config.yaml
n_layer: 16
bias: "none"
tie_embeddings: true
beta2: 0.95
batch_tokens: 262144
Each number is 128 + 32 x the weight over its row's rms, rounded and kept within 0 to 255. Layers, rows and columns count from 0. Numbers have three digits each. The size before them is the row's rms in percent of the matrix's.

# layer 4 MLP up, 1920x576, rms 0.0882, rows 753-757, columns 384-575
100:129164120129116083150142148133111195167122108062130135089159121079071164096128132119105149229089153143143126124110167087133135105108111113058153086077169165135133117087146142107130109148078108146143081091128159168147155142075153126103131109087160108094115172103105121179183093076093119158119154121054129151047110018128176118161113086142143149150076115088122158137139062140107234153141096121222158119149128137090143158144105142143122091122094122118118128089184123209179123130137169117119152144147138143133159161134134111108128113166145083140127132115149123118131155048106094209
099:114060177114111128139136125087092143149122153154176158157118107116126156119140079127108144157118088144100147091100137149118108162116143084121201138117147097061103159181133112148103086151210094076119074127180171132119120106175146093068101112080139137090072140122174120183099123118135124161077159134119175119141206164129121158144102131169094104160182099163155151173157105191076132169131158112191115078094131087122149142152119099124101186106077203142162158102096102137137100134139163080110100122156166132142066144187094106030124137112140100098096172134087186126100150109175096131
096:106137102095121131118055108130137154123161162114187131155150169131122086102121082154167125087107153096149089093121150175142149160111169114119115072161099125140153134142129135136150179112122125063131130083138140115105129133109139117128128071111186110195075096094101103130097168113211073089101142137170166179146140114113069128049095145103160039112133147155151149117187128168101139114183139118111082148141128121190126131123078169123189140130125136145142142114187172137093083117136093154132201149117163052064173139143135081157109105114140159144207132174116119081151079047085119149
101:173109126114163159081126114220138128129080062124101240167154085135116163104126121192103141169134084088059106166175146118149137153111167141060164097117124157131128067126088139130134129120143149098125131136144201111225138173115138144173056133076101162121089092204103123106150137121146165085163098100135103071170121091124095096153136099085127107125121146119134169135101133131182119133203151079183125145126112125160119165120137149149123174144176079113088129157155113161124145122123165144174103134147153119170100087123127088123124162141205100136132079130128120130059096178111070133
095:142113165101104110158143128107070114171056166089073139126180055141140105107174115102113169109149079160148143130119129155146148169094111129147158046113120101087109131162172147163127131167169146110091118129135148136088119166166146165145043133077148158145149162093160135181136157111147089176112074125155146115121146075150095149181139091137079119130161082063157113135158161124111183164118137158146138127113132149067091111201129110153153124159094134160080179171105083133059111139101142072133114134116149178149169103090137151041124120165072154166147058145075155113172111128127108136
# layer 4 MLP down (transposed), 1920x576, rms 0.0673, rows 753-757, columns 384-575
100:128130132139124130129061118105146121127152113107121143090137149128117142105110108151085205134117163146153140125067100145141108120121123160139133189131154151118161100103137169120113120117093170204089116133130127131140138125062128157123068122075143101069099191188086166120116146155130123132147151132175186114137133109148146093152109107166173113128152112060182086149190140056172156145150134122088120149086142137113128091134101134170169092157121163162102150165163135132134115128143081155163121116113122142106156124155070091121126112109157168139182077081136214104147178139089131078
097:137105137116143153131087088182196114134153052131143112173138134145127122115127061156168167101155127118104154114182149120176129116097128103144132114205106158147122140139110200104208152081068204149106183149119081093138087122103094099117156125186131171179144071174125133126163148123074080172178133176113152109133145112165134100181143097104015110065147164120104172117110206073154123150157118134139124100130095110166103080142166162097128122090111103118114118084166136080103178141131124106101165138076138077093146166101118173138109078155123145148142123129168128139146137117081151101
095:133198126080095098159083166077053139156085124168101107076157088123151119131087112125120120123153144185107151103141175124145099142141121103141131109138161121145101131134194161125101145124146104120110120080083139072069142173115100116124108136163123144179122132077079145042132147130120105125080130115182135176169076163144153105121132165115166151134139125148179138192177141112132155101128067108062156191038154120152112113150085138109129147073159144123081123089113111098087207117123133100073110112092127085142101154108163182135112120137113176060120114134144091161112084108153119133
099:105157129079123124158106163116163155100147127090103107115172111106147096101119076089162155135149121168130107122125140119143138179119045078104141147123132144145114075182115102143081082106105134073138082102074108156128075124074047127079105096151128123131091127159132207170144147111113123121059215117105181121122168165203148131164090157142166116189146167137106076145102106093142192049157096168150125136136100116164133116185091101148105126147116119132133115113133134114107075098129154108145069131126197159131118160140132111116155130106113114143105117104121072142111150069158107172
099:104124088090081180126087123096162127092151118172142098126139180187143131148124128107081110140142140135105116087129117102094166098130162096122153152103105076149099106094142128050133130152083092125107126181160128141080125128104120129133181177177128101116164101122116100103127141148112112090162083073144126129154100139141152115105165083191150136142120085110168149041111108103111146147118175159135142130090150139085168101062078148156130122140137119097127149101177135064135137081116136097131121161056107139153134138149062113184059143134164061084120113162084067142094130142124141063
# layer 4 MLP gate, 1920x576, rms 0.0856, rows 754-758, columns 384-575
103:108129075141143144143147123163052095129205049138129140139105071178138120079103130100112130112084110143085146092110098180110148104098118072163099173181120156082115104145181148102089124108197157137130117127182121105121166114103066101059141159167133113131089182086142123120172090090135176103109110118122093140147080150122103188059146123131103132153126055161168135099102149175129098125133133044140119102149113060047120155145123073091135160081110214135111134083169119152068106144175096128127170120163128129160114111094154096154096117091170156084105185158136062124099083079190072064
098:094119138111107128098135157206177112108152163102103128130159193103094147170121110111151130118096196104184131145149115140186136128232135110151112157105104096129119148128157066131126155112117138119136134103110149153118093034081156105200132085113124112096090138074094092097143147117155094158155162154102120126067155157116120127156148147167120088142109163127132130165116169179109162130140095122100088086201145116197139074198078148151145111152169118128136107146151168095126132112141101139056092153172101133143130198086157135131193185112070117150125081132130143124133100083144080134
099:117103162130063159166116119077059120127107142114170098125197151137132091151186118077150098111157096158086185112151080061161138121119037153162111106083127157169145113143108179140068100122122139157162086094069066153161087141103114130132139114157141136106151103167123121075134103056121215142055117126088174071117123146144162105123069135157127160172157140165155135158105142131119098124116090123133124113114030049130124102176142181124124145199149122111150126149108104087173136132143087110125105180103108179084167090118156133124125106096107098073123114127094152111183158127174129150
096:119059120126122093158157120155151179149151083137102089163196161167128115118120151108117113129076119120080109128106166135139106151106169122126118125162118170127171094099124117141169146095140161130147135139110147146139095159060149099141119151143171111120133097125155044167197161060045112170052140095162132124166132103142078208089134124135192157179145140076127121096179101070169149119175151085130120119100176077148098131129055072170125084119132119125127169084104105136111123104037166141174103149102206141179115159109110149069119156137082131076090114093121117201104100124190184098
099:113116093113212132129122081115161130177134088058099122124167127139106181162117127156089131070168103073122150112192131100126148172118105152074103130145088139113107113140094116107128129153132170108110163098152168114073110169162124145191133124127084171141139130150207134149122146165200077148159129116086103187110110111108154125130070106131132029086078096081098098149144132114154142159151086147135130071160125098144164134136094116134131116164153148100144139057080115158165122087092120115125123091170101152078114147159079161143104139137093064101163132111158103094195127125079108128